{
  "n_layer": 9,
  "d_model": 448,
  "n_head": 7,
  "n_kv_head": 1,
  "head_dim": 64,
  "d_mlp": 1792,
  "vocab_size": 16384,
  "activation": "swiglu",
  "norm": "rmsnorm",
  "norm_place": "post",
  "norm_eps": 1e-05,
  "positions": "rope",
  "rope_base": 1020.0,
  "rope_fraction": 0.5,
  "qk_norm": true,
  "attn_scale": 0.212,
  "bias": "none",
  "tie_embeddings": true,
  "parallel_block": false,
  "extras": ["capped logits"],
  "init": "uniform",
  "init_std_qkv": 0.0367,
  "init_std_o": 0.0,
  "init_std_up": 0.0367,
  "init_std_down": 0.0,
  "optimizer": "muon_variant",
  "lr": 0.00299,
  "lr_mult_down": 1.5,
  "beta1": 0.93,
  "lr_head": 0.0152,
  "grad_clip": 0.5,
  "warmup_steps": 200,
  "schedule": "wsd",
  "decay_fraction": 0.687,
  "decay_shape": "sqrt",
  "final_lr_fraction": 0.0,
  "batch_tokens": 131072,
  "seq_len": 1024,
  "doc_mask": true,
  "train_tokens": 547800000,
  "steps": 4180,
  "dataset": "wikipedia_en"
}
Each number is 500 + 50 x the weight over the matrix's rms, rounded and kept within 0 to 999. Layers, rows and columns count from 0. Numbers have three digits each.

# gate: layer 5 MLP gate, 1792x448, rms 0.0272, rows 446-520, columns 224-279
# up: layer 5 MLP up, 1792x448, rms 0.0262, rows 446-520, columns 224-279
# down: layer 5 MLP down (transposed), 1792x448, rms 0.0155, rows 446-520, columns 224-279
gate446:481487536570496501482506494420501545563529507458480464470542581500465566562410578533489441519545591505581463499465396452446566481469525551527461511541466523608499555500
up446:557519557550549593506535521470553460555495476504508405523514585404417564477444517587574468512595573552480423520425422484519548520464525459524548417530504515597471535536
down446:442524509508473541537493449486511490523547474428505506511448532603463430456474519521583581426493497491530541526518502516448546559481415535454521463477510468591445555535
gate447:491486569527538467508555511567476508471453490536528539596501513582426390415480513514513418472552554557482559520522435583537516498478590521500495545457601476629505576566
up447:450555523448467560460463540489496574502520534501546473453424431511524555511574513489460516533467480414483492593544537516482549436504539421486540448478457555417425428466
down447:523471533455446530422467539569533509503567549538525485527499554523488472517443462530489534494539503414568506447516460470516490508465556529603487475579463456525540554484
gate448:489464421566523514587594480462515468403458557547561472564561526554604520540542494458531511497460522531511527528496610478470602466488480541540449558517503433504458503505
up448:433488518495452508437410538504414534497499516510461540489498526446454512479483460541558487449509503520481487483464401481536433490501482457479505406576472593518523432591
down448:567489402544542539535536555582491510474420531508532492498504517567540523473527461470515501517500479492570482440547615479434491560533525490513509550476480475526493569457
gate449:471518504485457476483411531408555499557561475467460581391480424448542467463595443453468554481515509524522491535395529481504554563571588442576498517471522499492512504500
up449:506459497408409563448482467495406495501533499488434564490460447452529504506485496545574489483543556502533423561454454563527444468498494530462562434388505567566482529496
down449:421572483534598526546549474489549456492441485498547478528496438503530519520473417487537519551522441470558448386605514472544529463558519482580444545490478530520563501551
gate450:601535522507599489549570530607465516492488524558519466476498549517567470548513549437445495534549513454527548534590510556484406456454511495462564523531506442411490456452
up450:615493588560516549525590612531485513461504520528486466415488451462558469491538541501452372567517500437452535423511517539504369523489445458514570511527512524449512559435
down450:469577571528528499462486467480441478464534464485472391635489552535533571499390517413510582409532524482511517467446508439417542567468428524515495476517464522469608595466
gate451:473496419484579467481441425585435487502433383485471489412535491423512616565537604578512382421522584565483522500450524476532445474506532492446544393504605499583582451430
up451:528502461505551491454390478561388500499453425399480497360492470554548633548478652521435462470515577520462519455450536516547444526530531453406658377381632595511521534450
down451:510523436474593457531464526490442509563501470527477496499429481571515546494547535449473410515459510476469394495541532538576510420552565564426531434581532454484546485547
gate452:427412486497512535518501526497498558520616480449493504442491464504466553501452535491500507469440364550535522484491473568488513516527558464530469493446426493452512537533
up452:479502591565461568555459539521515477512549487421601444512556521482573536471551581575541562473495568517522449367559567472466503499462527543558598480482475565541475502560
down452:481527478499501442464555503467582572526559549501419473542527434542432567461499511534433491456580422462424581607481319472598421508438461533465472469591506521458489481432
gate453:467533539419562472429502482488476569585378510515521511506497395463562511471492486540434532506441485518554409495390517530515590531439522421450509547466423521461560543488
up453:547562527422566533475443496427435517492464535548455397451542462480550529503365549474435594579519502612460360460425505561568442462460490419462519462445356535533474514538
down453:563487402386538533586434470510544462478532482522532547544493544561478440513452529548513463499510506500442587529514432543474481496506476553582543519544558573573462463495
gate454:451510546557473490459528443465549440557467524547525487448540491524515526531421518445531495438503475414488571575531528528440438425473494490488464471451463525545432475552
up454:526579518411560482528524471441482473596464475456500466473583486550554416553540491541505461620560572499495465538569513474514470592501495485479515457460432425487468483512
down454:547464542483493487490513513420499529380487515400503577454483465452520536478467462480521464440530466455479539546606529539443467516498582546574426545517447570476511425447
gate455:466558473547495465582453519529400550592509470553486460478502538516403493472469537449446493409548570541460487520505580508469575475536504441450530491534437506516506486493
up455:487437473477551544483520380508530476415448600408538569468534472437562509493538383490553476529467487464602514456504491485564497535421458451489611540422565472521591536476
down455:455534511568576482530503463565459511595483467471550599571476512475480573518470475419504533503534561509453478423486541479512567492474484550552553541488465513506454472516
gate456:453494524457561528423491476475484496454513416492453607431453473502425423500485478513438490559416426511458528536464480483530528510527494481479421453428455472503420555525
up456:544497540530565634452481444521498409460524526556518539516451491550556511514523501550425434544518430443462488526514461508438479475486534514502555561558464575543483511522
down456:496470461475499511533542528500490512510482521468529494385487506534482454440493534585535561482529498540536481524523554507547531521561384490537479463441409469474416542527
gate457:557465427486573479486530506431443590552547584578539554560382605492499488524513425467508438447481555477606529558480522489494549484465548451544480520493570554493476493537
up457:500481453487511512557428476482405477548488476566522443542498504406410523558529427484565505479488522470577548557512442539533329452466513504486451506556491449405486489424
down457:514496495656503515518543478470459500567465555522480490523465441542472533505521449497474492508507569551555485415469556446487548535499498496393434471467460463566524524474
gate458:497440577523474517562547454558442540465502450520435544466517642489453420454503465547549524445549527446583411486594505533487429442487428465557419431455506479537533535516
up458:559487615494524513495522452513537559452468482555541520467474567516547452371432624487454480482564527530575471528556464476460394482498521511556433477461482454476514523504
down458:474506460537531486553501593524524536448441474478468448483496468456531510501471542488549462517387509551451484472374424519547484473499555453437393525473482461492455460597
gate459:593512557552557482510501500413474457499425536507456522560473464404476528474522484560525459531488442549460516469464527492472505503462488448545439475539509540533546512563
up459:465458499458478526534491494597512523554419467536548457480513611484559449565471502454560525508526494477464587522495561504478470506563502498483549441484460494467431535443
down459:487518500526481447455435527525475459474536544513521472496466489442528549472428492537503482430531526554561519525383482536471498530433507495537469480505469516539501532485
gate460:428507513587495437554467505583501442451570501429497622488539432508493492521479545582579542421486504565553575522542488441477478481435512454478595466527507555458554549554
up460:582556520408520534512527421504532440557504461580477512557521495483397531606568412496517523541478478515520582475469548510535442523530560549535494544460459542504530537555
down460:506469467476477498516461524495425570566457513487568500450544458565547529477484482581419511533552524572424569448483498505553548513552469468437397467405435488529516489454
gate461:579522509575501475489550613486535474587399513529490494460530511502491556569490491446532561531536504532464526479451457535605428446435508555441458513537569446482459500541
up461:378460547436505584551514353617505551516587519521563554507505516479535352492576477540478435392461469543502482537464469511452565548471514432577546431496426549469564497513
down461:474480533503499471468488501483534522453454476441543468565527500498484521500502569539488511550486475546388490483584539518574502600481537475570476497522479463530488492496
gate462:457497482558499526480435493492518522435500523520508501497456536557437544483513481494516470471450559496446513597439388427477454498526576527456539464546547592467477575558
up462:500507515437511567488436529500534554411456556529484462552494475582501541472481443445493492559502547486510508561504423461578451433400492524491473538566546533492398569455
down462:533393440508474526524525487426523443587500532502496476518530430454480483484457460567594537510552453484511489476513527579482476513534542516515542432497497472536528471473
gate463:515525521558516543597423468492561429498557595474590453468437521470552466423546521479561465511543531475580484482503475538582535574486512445483456529471458447515587457576
up463:484546467539436491553504447437478497555538564569492495576465363441491564447590533477533459591509540454612535560527567553561453500445549477476564593412403523510549452490
down463:449475474452559475434511556557524488514485428526443550441488550492556473524499507464628494521488515436467499558562518570506437420483487543487509507531519443562490481510
gate464:522505456543556535462422595568509497482476533476528484530534577519426523624500468478535464574490546483471506534518482501554454503416414572515574472469499444503488417503
up464:427531479493441469507554493458486513546449449491494411455557501603442422396480501459521523490438480571473475429558515526462504491479533450534516497498585440504422546569
down464:569402467567495547480491513495481500503525476494575526540473533490519463577478514604514458575503449541399369446512557479447463452467467532450546469483442542473487518524
gate465:564508515524536407364464460443529476485537557499524414503495470518362452491511421596473493503444406532457442487553480557393463554521464447477431433510509526481556542559
up465:601546481490525482435462542461533473484466486469503533555547412523484486467522411615465441478479480541469410642549452591509468510559552480472483474451528539451606533482
down465:502548501497533549588542526540559524451449547408496476508570484451481517491597542410560520488541476497573537471569519476581542527508491524359511530510456529496526454394
gate466:522527566458526528425459542483494566497424471615498456482453571394487476552535508636531455501461557439438578474419480525558463513555467532454561502454459460470476495493
up466:462498441519475518603510490487504505560546465460544576500499447436543521545585479442517410511465435505490513413465446587517544577570456514509501513500585479526440539535
down466:482638573468472587395534524534490541503506462493492491583382497529471454553505472470660474492530454418510458557503574438433448542494499396601451489525487480531544530430
gate467:497457483511539421495582449456553454534515578491510500506396621544437465525598477464527485433498485583550551516460460452485476518639534485495509560520498467479485431598
up467:556508479573546524558458481540586510471514527462552493590547497538523532558538491514493502533524454490550430535421598541394497468459453424502602526567439492532443537475
down467:541563465474405575521530477549484527523497433434521528430581458444509621584423560559552519482365454490534631464493463531503436494466508508485476397461530472532595501477
gate468:538492516530544462414563393518499480453447473495414463452536534448465494482459546495529483492603482457553459420530513603550503504450558507544459484588487535444505516448
up468:478544471539462489421504521529538563425518388535418499469503515466462447476403466584534390494573488503508534483452448458524452574453373528541497516458513593480464519537
down468:523497547481482510502401571519580481506466560463505509564360494481555424530561464483536533483592477487547515440535479482479539539482434481514439515499466479556490493526
gate469:455564532436459555561557529568489515478523507473502536533616489515522460379409601531467492519541508465549456466486516437546438483523560456504515376492612488502502501485
up469:474510473428547462478450447464407476526417514461475463428452569509487535518565444468518577499521450469385484467494563542511520480439425458572517480449422574541521515452
down469:516531497522478407495470552472495503466573469523463466575566507542504474503515503524544403461508528559541583540422565568547529449473485539501542527533589527499490494463
gate470:529472520530459485454529463583526519602532528444528544388505405492522482446534515550527535443488495474460414561419434516479482532423513518491445499536437507486489507483
up470:495495523393544526538531525410441454580442502542483540501545510551557479515418522467534553453481465351572465513525414445470481445550456583448449519504533456489563559504
down470:474554489605442516448514477570525404487468475488513494549401499484534427517570452391535590443511435574492513450416557463494543549453462476443565469552516549582537540455
gate471:526587582391516447470488445491532489460559562547583555501496498502498423519470535546540554484403553483515495495494534558460484533500517477463501436464495452526426625547
up471:514499567515481585442371515611429560496450469502475470518538518464515438517569452504623539473512481378477440534498502479482574504439435453473441488488524580468465498514
down471:475520550452597555490441428445487500524533548523497581534526477452516502542517552533504492568455496473513450512424480519481493470525464491446550515530519517394429476534
gate472:442502511510547443425468521518411514512469511457525618383510484496442553394482472521531511551476491498504508569505541450479417633506546465481512499481495544478550530496
up472:437567497550501503542503541535488508458508551475566533569454446553472525490491530523501502634517589431476550510477484468470531424527492510411512439537517457489389530579
down472:475417550518477452457443396638446536485451503526480473511527532522519540503358429533477504482505451469511507514495537622505532502500562494641444533387487532468608464469
gate473:532480507505541465461553430478423527513607469526478491433517506427512473498508473486472443541430649530464540550556530563487473555421495462416490448464531528475438433450
up473:493497462479429522598447512452500444522488497431587532440514474530562559477543564509430519537422496571430528476510472555408490457538487458408525521469579359470502428456
down473:499589387433537459490443555532505535481466512535530536442488447519492486469516483533448563461601548497503425508499445455426562602438499490624337509502465496552511467493
gate474:422462499508481472451448396469489410538510487536527487523466446518442541467463478370440465491497431486520550582522505470442514481387482482476499503504504619517511563543
up474:432508522444429501443556465528392430520434461408534456473570489461570510536602605530542471552597448507482525434568507499461532443474588515460511486487527492494469460573
down474:516486498560559601478432465482555578470471531553419456536438464513487459543523487492458509435387576566433511562510464452569487564551501519495500514557494548422546564559
gate475:491520533551513535457539499552476431524505503493490528473552512453538477444426489522435472556545514492588487502507474489503565645506451636551572448431514567476442524515
up475:455478529568538561408488574545449610605544512438535532579452439510492510498430412511523528499487559566504484461513516507486543459508404484492556483452413551538468536461
down475:373491530487459529520456545480456445500469473524487497414554494500421585512501601542509428522405397494632557490577463510507517632414510576436560420547457567473456463448
gate476:429516437556436504550459491470480517506480496481453399492537474567501545484438556599497450489461510464611431474501548433451534565363470441510506526562526478538541509484
up476:432449476517486464502456480519568522493488483456456495558483505477493536491462539627503462419453530470500500499501568473448507515484414534561492463525508505506479452560
down476:493417485554521523497470459496570491514510511562427611440589489465463493569542400503494493497530495493487483468476504571585478490503515544593472532449489415540551450468
gate477:502578432401538486540433573537503495452409465549419479471469441478590551381497527460488497467473422431546589500356453458453417548481508512522441448499466530531524534481
up477:569530478460496508523551440563501484476510468473505523473418519480519442445477490485487438477480545444610597594512468455487506529409489544515405599444569425480498447413
down477:439495505521422420521452514421478485468439452533459632534527532532432472531508442480463518513601592508465569395444543524450455404574512575484502470510585552553532497524
gate478:516601418479459457421485449448557472440463465481529484499463438535432585469481492514531468498503497496416544458501439516513458461503450524510477442580546475456406555495
up478:539501414516455556508509455588543441562556593510509471496528548519571445517542545538523492465473551472493542616511378429562376427429532540536450468416407469503504541482
down478:519546414515550483531530578486554479659522520436567461530434575537516516440457652461519613494433412507487468540481469513456542597496453494605587522397449457410476536595
gate479:551571476461531477568642477626448500517483515408487566465470604498504496426523569419443489502527516561512480548551453467502593504459491544528486436435511570481406502502
up479:463436537583505540466574455463630427496463494499466487500441527509451487505412543538559433551511483519420443515525558443571495482472459504476546579525459483545484454509
down479:465460418502476396532486560537395581487569542456479595539532431552574578465517561502514519506396485411506563500422527501526453461508515475595567446574466503491531471405
gate480:467462585441604485482503474503489523567532506434477578605404485445481523477504534490477501431404485459463593530491516449483503524544557462530501561475549512506458449534
up480:447548541453526558465504411474500551496553462370541528560516451569468473481483552506498502512533462426482499509485465535496469569534497534544578444435468525492442393491
down480:575465409423447439506505477567430460595591528517517574473449521560520519471428488551559469437473498535486434547525409532495546432448600425488541469492383454594422440542
gate481:484453517554457459524595477514487548450533417501534550420540535484557552536486527577440569475378577528543446491502481564478406499492535500523372608479480463520411472502
up481:546532576460570573461471531479508445511530492453479492526480455449501532509451525529543440459564487472469452484557457480455552436440530494557526461550579531469561557502
down481:506573471518470435478520489507447420578455428518470496528526534442500510476479432510515581563450576499482519474598475473510589508450509484514527500515504466606481515432
gate482:563528466516537560508461488516372463509455525555491552463482499564457532532476400457458469444484483539510475483468544604589492420462472459507593452510476479577555526586
up482:532562470554518527515504510489575464545485395461501370403545546542517578474490586460581562548541463573478400539577463530473613545482487583544483440547522526507468480452
down482:460570485514517439457449537481588555617553562555504495413522479489478436497518510496495536427559514466450460539428495462560468487477491474535493451506502489508577507523
gate483:406562349490419496557535481584522522558471579454464528381424469453492511513510470500487454495499468545466495476485530503516478420515512499487465503503477577547442501558
up483:516467503484460402522487448439481443608477497497521474506485510453535546416505483588559596530476527564441600509487421487473503555518424524438528485538477539414508469525
down483:512567529393512606521555573485455486537569536459494574523523495499459495527493431550484512485608464541476467598588521538507492397530544531509444492532491513497511474568
gate484:520475481483549471436595563569486466580488405487537597405464500531463553523533493461466608504480538502444523526440415564389421416597504513418536626506474421549531465598
up484:462387504406477483456520489488507397438480536409503459572489554498485505463506590491499387376386464447468511452504430442523467535376460479590511566544477578439532475508
down484:411594488554539568440483420559468452546604523484499465443411514469606456474491514461527504480551472520394554475524561560589528530557499477495658465480571393519499488527
gate485:538530484487566499587525589479564506544423485518522481486544415444487488496451491508467522513474449463525575472526506441432524468487564509484385427487497549510479289573
up485:435518488507472605478560419538446489379518590515559542527521507542528579497468514477458534542514565540482531428581549563438536567449403496440455515519555507468469572546
down485:449500499591546477505489499470477540544512433491514516504453545448446462478495501451487528512508494436480428493575479419512585451529449502518455465544531415527484512559
gate486:505523423438445489560455533486462542540481531493526586601460432411526555538497548537496552447572497555509429483537504415464557556431558476508535501520497475514552401479
up486:556494448536501494504497497500529478490504517496459404537449481524491534513519576492531547541488517489496521505449470426519494519461443555555443544508427553545512401509
down486:417430557408554445591611458453497545485546421457532498470464477572499439554581461531520507528635562397603549391574490598562419654492599560482575482384490438451436461445
gate487:535368475551597423488567528496578605474532513446521525631477506381414455454473578522569559445418505474593455467536573456486491560534445490552451509380498552492492522453
up487:522426506467550492499445522541530526441472514466622488511508401518410480449459474503533439523540489344556453537552462453506499538472462577541425385483404422486407525469
down487:411520499528520511411520435509508531463550585536541519437465442445426473500353606554446484392382405479459543403388592568471472625413590334619491519376565436523590536502
gate488:455509539410517434482544516426539459511489491567566576414497498369606543445501511524542501588598495637449394433506404495499503442457563492505504467492486476531448442550
up488:608415589568571476572622388485485454552602501530531473409530442486458473565406501509570477511410467559427448439620592490474507419520486524595479469534466457466478560573
down488:535602408548555571549485580506517495535492619523414466583443500512522492467551709442463364524435507536568504571507391485545452527570523453506629513428434540445526555581
gate489:488433502487551466407518489437472565393417455476552527599479512520459544499493541596455541507553527547459403410523574485496531393480499466470463460534555598514493479477
up489:483516543507592566489497489431419469409533477478419371509519470411535513448586479490502498556507513474462503503577653455400499529529558552577520389448549471614505505574
down489:535501534470456525610515591470545549397577467464460410504543473484524442467495459471403465487482496514541439412448462553473425582464534474571653495462517521488504444522
gate490:434458522467537529527544584503564597531515461461600511406386652466517518545497477464530489497519545452476509538454521366478452527509445510476463539483526462536429503511
up490:469480469523578526551524527495537445503564514531423518508523537494437468482473537506602526534453531583523513490496466397441520488526542514454482432551444421550535552515
down490:488542526455464452489572457488447546582483566550493544531462424510477411478491437517530537479518473498478432517500459574640482440524515537603495438505495502518396403476
gate491:615415492550483558533487537407423411445432494469508557474481499576551437530495434485500509629500537456509347518498589551498493457507505479517524545475471533513489571490
up491:482540535536445543494544552418574578524466432457451447482561577581524544470549490502514542399494495608480560376455354426513475475527551430500495485547488491527467480425
down491:511591453453382580531605525505409420506404422614454480503561490512474499438559457545418565481479524494537506452502514506533571444460403461490529449525446573487460580527
gate492:513513359543535495521491474485513505489561414480589483465548457561488488437453545493502503536543508462549446507461556485501506419514470569495527489550529530528505558508
up492:515451588455454471502581487469511485432538505480432452565550576434598581506541541481467477454444531390460442538507460516525515533483512492503473529457419608450450438528
down492:467572468584499546517500476473469493497498499564432433431473444475449488423484495449575406496485488503433452478536515480448584459478518512470512466518492534543450438492
gate493:510458523533507447608435512497522430502470568625519566521542517467454438465494457541494572557463542498448512569599426512555445533463517474542468514473518454494417499539
up493:457544500520508621457440498582581547549516479489436560451568530535483447418434422521533452492473513468515512499424516495463510487466445599528432476409568394460464555494
down493:526423533529475414593410486410447458380468478579546626389560410457501526396539522487576572422453457415486551535568511492548439540488556460484550451482548462535516498594
gate494:600484496432444564545392484514484528530501533507582406486483512509539448527525486476517470530427494538374514484449513492518460487467565501523479501465434456472544453466
up494:592521579450550563512392500539494501455575500472536459529506492471543489631505499472508489552456480474525572538498555524525486592511538436505481565501461564527471579508
down494:413587514526505525515546625415474516459486521489496496523452547491485491505524571470577546460562499437468565499555546479568455439463453512609505501460520629536516525534
gate495:430431483468493525532382515398537496466483409508534484483528451570459547496504497547490474669461502530502514436649566430473467495581430558517511438468498501523514505399
up495:502381448455466614455431530435528549431521497540596473514587475454479509464522491541504538546670531469451487466535562442531540451502424561417482423522516426526496474515
down495:531483486551556465583547446483544538531444490501519533489513383487544478533515477430501504635496454511529491472558446476489523601473492465428457478498604461432508554470
gate496:449556504557455547503410460513518513486454409553543525478478543490549612370526518507437509548551566439506582471375479513423472531483422504494538486453492488503604527568
up496:493537467361508499592616462535406424530549542462449565485570514547493484521452549432498529426441444447516469486609540483589506473483634524494524561455465532514449574451
down496:509449513499466583496448522553465523533567501392434512487496572469508471424479533395498422426549459479460535536535491479537488504526491492519458446500522553417430483545
gate497:455531483570445401572473495534533423554446522475476458447489504441465520596516531502510556464546473363532506590429459493565517518428482392530466539604497492437466415443
up497:486478559510466404453481585549498533450561444483466457540508505593513494462496434472518494499482508541475482512468464517539522493577514543480526529491464475462482522502
down497:442510467473515517530448481480540443464482399563575454497455428462476506554527516464500503409498516454530549569459426522489475531464509415442470430474526507576535422477
gate498:464540441494503480533495417498526448489558462512511545491575495525442530499413549443537557506529534520418361461516582525550447572437594432524522536479586527491468593478
up498:465488544484498496534504491513501538530415440426546530517525577427581429510513564606529531477515564479519541510465510481541575509423433486463532480595449536546485523449
down498:483531490539505548510554495432547522490446509508508574504516491565461486574478561457514476549503512533515434513471459479542432546522484534492564525443534427542514486542
gate499:471467523565490463444424479471520489469507488450541390453619524438508506499597473485573475437501607605446457467569519511543506493514542487462525528469534534481597512513
up499:467389482465455563438533450498383491451556507531481504567472510575574517462570450481555542543507507528466486562435466528511413511562583462492476528501561451569543533550
down499:450625463505607501478500588485497553652419480581583523467571499489528481451417466538450436528512476476449485405395536527578632496530413554545474437623389594387425495580
gate500:470536541495553515551470555544367481482574536537416535467465550574480445619519584506522523510522484501495486438499415460484563451407507429478486546427534548526427496511
up500:556537466468435514475453406483548450464464464452458416468477521490462525437505481377423440552573505464537485502497465395485564501510499394537498516541521465428493524456
down500:545480447563550549510545558519444459484570564510468465500476447490500519482552539558542498497449553466450489582496552568514462467447498513446524511474521537627556546517
gate501:525513508525510473413597512500470392537476441550526451572484508500490543636488492457538484510446420510531602534532488585409528507418520488511513469621538498508476553603
up501:519473515480424511462417525430545464529491495451525479406485543510451550521504473491467563494433535485539522506522471501434476474495509468450553563581495487504573481539
down501:511514497470569438500578481497445479486493556497477410529533457556578398539503457500574526540549437474577469515457525548425540545493516502489487468465530443494532472535
gate502:557565556495463517400431499514424582462407500439592396457530474560480513529455455527518512588510497501474495510509545516455451551567510547439551538397569482520542450558
up502:558555426556557538393435444598490565404477541523588495501557565600501627557413479464477482470509524514515565438496570481447463562479551552482538521415613521541536433587
down502:441488532438533533492541564472505504626548584459495509551470448524506471452574555520471569474493495486547642563505509498481512528464497509442462553482443540483491493576
gate503:476500516409524446481485452540529572469479537499512569505434472562478440504584494451481514473497594476455521510471507491519454490502475551457481488448530492457467484391
up503:524548459501480526471522560403550449530573484520498467567508599476467543395570485409501494514475508420446507476551488528611573516445546540452575540537466388508573474533
down503:538587589421535498425477508509436551543463425512527398465623436503503564541552391552514454556411503493507457446455471484520572533481549434456526510448435519524391535441
gate504:461468381482564478542549583484490462476568560391530552466517599537408583506511478471410522506500467502436531533443557568475349561637443551589517522571501356480477524495
up504:590474498548612452498444501551497456571422502526448484636421388543521507589549615423673421460430503546634519471534488474589571387497439597575510444435473520584507479461
down504:510604503486538510464557528477472553518477469494435567547550492452541415477444486452473487445482460541510548452421443520537472548516543482537559404520507515478568490565
gate505:473537530448487428483489514424564500478499500508490560392489450511492562509470521558471504425491535593533570524487525484503473496588500475457482453425543503531572639475
up505:516475500513487541457485456505618539524569492558475496474492508579551511570535421521491545557422587460538457473486561517448496460409476499489476473487487490461484459521
down505:501564481587442560533464484492492532472496533424523506498593469487533475480464507493525462472576534415516573453476541427482510500484444451414422506591436444551506495472
gate506:544504499532553434544413535486538499467583422446571554504520526505558549536483532534571467560516575527488507533539515471427410429501477472530483471455418415489564530422
up506:473485526517490477575510555529481490489444543479536448541510562503464497457535502529459458478513540474500416440554454499530513414531523529509539569465481475512440522539
down506:495522453526465471481418597500538520514563501521507586531594453369500521458550464532510428488482410460465450542554538482457476601513431523594541526462493455503443474476
gate507:497502447546517470515455526514554545457502535478439451405511524441474480552562567492503503438455478500481513514471543494489476489559542523567493490420458530513409449488
up507:547506530494494477461400458541497521544485444507449493560533528562475450426542508583585496487529468495507493529480483541533528523525528625641480520464478443406398494493
down507:478459498641480471515544582439485499573516542510525472446448518493497544516465340541544472516469518514493423506480477406507538459557504481524426542549479552518503465506
gate508:501488480493515527533489467485516525359439476493554548461518490483449521528444393435524441580504492555431449534553497534446491559496466553563447478566496496459448435436
up508:455482458454471521464502478536487510509533509628451535502527452496443440461530427465539479531426528462432552501536452420572526488461499551501534434577523446501513548457
down508:513531477482504522589423468447459458481418525468493462504509446521451448528527474526510558470487553509492434504492535511364412535478512436601533467524522469530543487463
gate509:504583459449450504570561517571515531519553404537488576548532416486592517492408451514578473526534444470423458542486459490479525524509402529546607562517506473569431519475
up509:526500526459463458450429447514472447508467500474435429498500528534360415532493476523423601456380484514552499388498499512540415500482585457452446449474510487444542547454
down509:477488485483458522490534464511518474506488479495468517440512557439553483500604423445536498569472470554426378513467555475502532460423413444417367463591438494556487469527
gate510:524573519487488486458613486550575544512491464571422491532455543516484533586568495442544468383626516482432481501438479480549466460418476569515428553508575425450547551406
up510:424489482484455493447582581458483412407491582558442490363520536498469493462539535516624564489461448549592471512417568519499426444507452497590519561560492476496524442486
down510:594496543548513435507476628431519491444504548462490472537550469551535456443559460494415414586481499533455532484577644538542548515530614660518428471452588521457526486489
gate511:520523555558510519475491517525475525601535560410574438524486517495536496451560440568498481390480491511465548475454515486509526448526439577440357472448456472552477539458
up511:530524521445444595482578495594440461500450470565463475497492454544430543522484482352558542576441456432602485602488543478513499587526560426594605582493504482489460477568
down511:485475563535458412466460574447471399476527602551496445511544452430512388516481516551567464449500444502457418437484527415490492495538509527463505577465515486459504506558
gate512:502518471622483558525521432490435501495468465497561487519519498456472555567555486560506455439563494552499551525436492456442455439492520508434551534584488468467453545446
up512:529420536390537393481475573540554516537496554438462576521466458540479432379487495417521562577400440534447485537533608532582530530538436510577361441477610482534550463470
down512:491554545506486501498531530456536496486516425524454578464484494497474502487487498527585498521540518576526501495517474524519460517462478551493447486523574464551471567470
gate513:433519429504512493520419567489533527596556475516433585455497559443497456495490543486508589589469432624581517471469515486504477457493463547496494448456587456488455485548
up513:473449394483484575505539534466444503450538512476464563541517560513540492493578562535491473477516506507508532545523427459419539434685395502453464492435505415429559500574
down513:460560472517407484379475545512548500465461479425606449472518447438529489588414525560528528457453492528550551494518478477472443484534556569581560466523542546410450526408
gate514:538494547475484471471412508468549457513596482550557491484506460418475565454506438536496499445464506462508383456500468475539427491457556473534477517450522483523503572571
up514:472451416512467499525601495517425464514432453420521479413541489512502494517606498515495460533546439528561522529454511526477567549527507625492422523509545488483422553460
down514:466483516518479485429356533539459406444523585456503424499469462410508501443499484471524488485519486522428356499493501536486481427416522477506504494439467489493553532452
gate515:571533465462521631598465435510569559452427434445486506526450468563466501430524511496465420544542533440490503560399540534439534507488561545543471412466449441520457533613
up515:494429554560575444453497523471394498470582490547567472512475423468490502536444445477544581528423501558492501495500424595534483531596525503556503580516530521501546466599
down515:596521522462412537657600407519526539545376524443511480473559527509485524379521572521420482509534456440485530505479504447624551460464560496456484539380541505483480529505
gate516:521456573503469560480503461488518489496463546417477495489433507476553540590504461480487507538406498545547420548513510520461524551441452492502531478451525464543519561440
up516:493491518507591509541479626598520464483563495564472432521606580543500455458559529479544507469522478400499580469475528429627395480509500560462439525528470494406598482505
down516:467495502478488478540405510494512552487541524452526502449524424419523455541546466501456488543494490504536524548440483496489519512543503440456464493529499470509507518485
gate517:565535402553531442499538543455530497508467539495529524466524409539466532454463518568478469437476524509520464541540445461436578506477585497490480417445375552557366516521
up517:413501527438499466491468460514495539406437580456597463556462503472463466515461460479442491568532423435493602558521497495472466517493447493513529497500555452521458515442
down517:584486485580546424473458623508621475621418519498542479531522557572546554582607510564412472567602620397584437421521438553559547513607494479462617482549545468481401550333
gate518:442578506449475544421426475513508476534551462520513509497484583502519529611450471480398515478521504476569532526487461481504523456554549467551520495490542403504556464599
up518:484473496586438411551499465488492422425442552482506555565532501433436322567492513471564420536564509490497437551478560510499461589563551501474489495451488473558425521484
down518:545441435512552392533531508429544373481572476465413469405481429457502453576462491496542500487474485602486462604503420527526413439505452511383419471543513588538437637434
gate519:485479530443434623519556399476516530509451514476542473541530474527411526547484426501587443446425537607498378574412517424545482449533513495474521554577512484517543496459
up519:477474490453555503555543514495487428534603453495468477458495502594567530507416521532520413404522446478477573451463506505528517581532489537471515494581512510641521520480
down519:524512472504435448489458543562503622537608481532571478457445426480423500572444513405361500544580474537562524588519390509463468504450443623526493481482491564497472499490
gate520:619402515463481477563521444482527494433515518442555543561454491586495502440453377466386463487495624410522532513467485502481499506508491586433568526489586460551544504408
up520:462435487562559440626547571548566523423536504448601501527529496504513412557581516480416533462523473482471522470474514517398526485545509457452512510438566471568489503483
down520:536479458486487532389521565576494534383482553526535635506463486474449431500501539514438493415471436596477522460578557471541453454462466476437568551465485506460475619416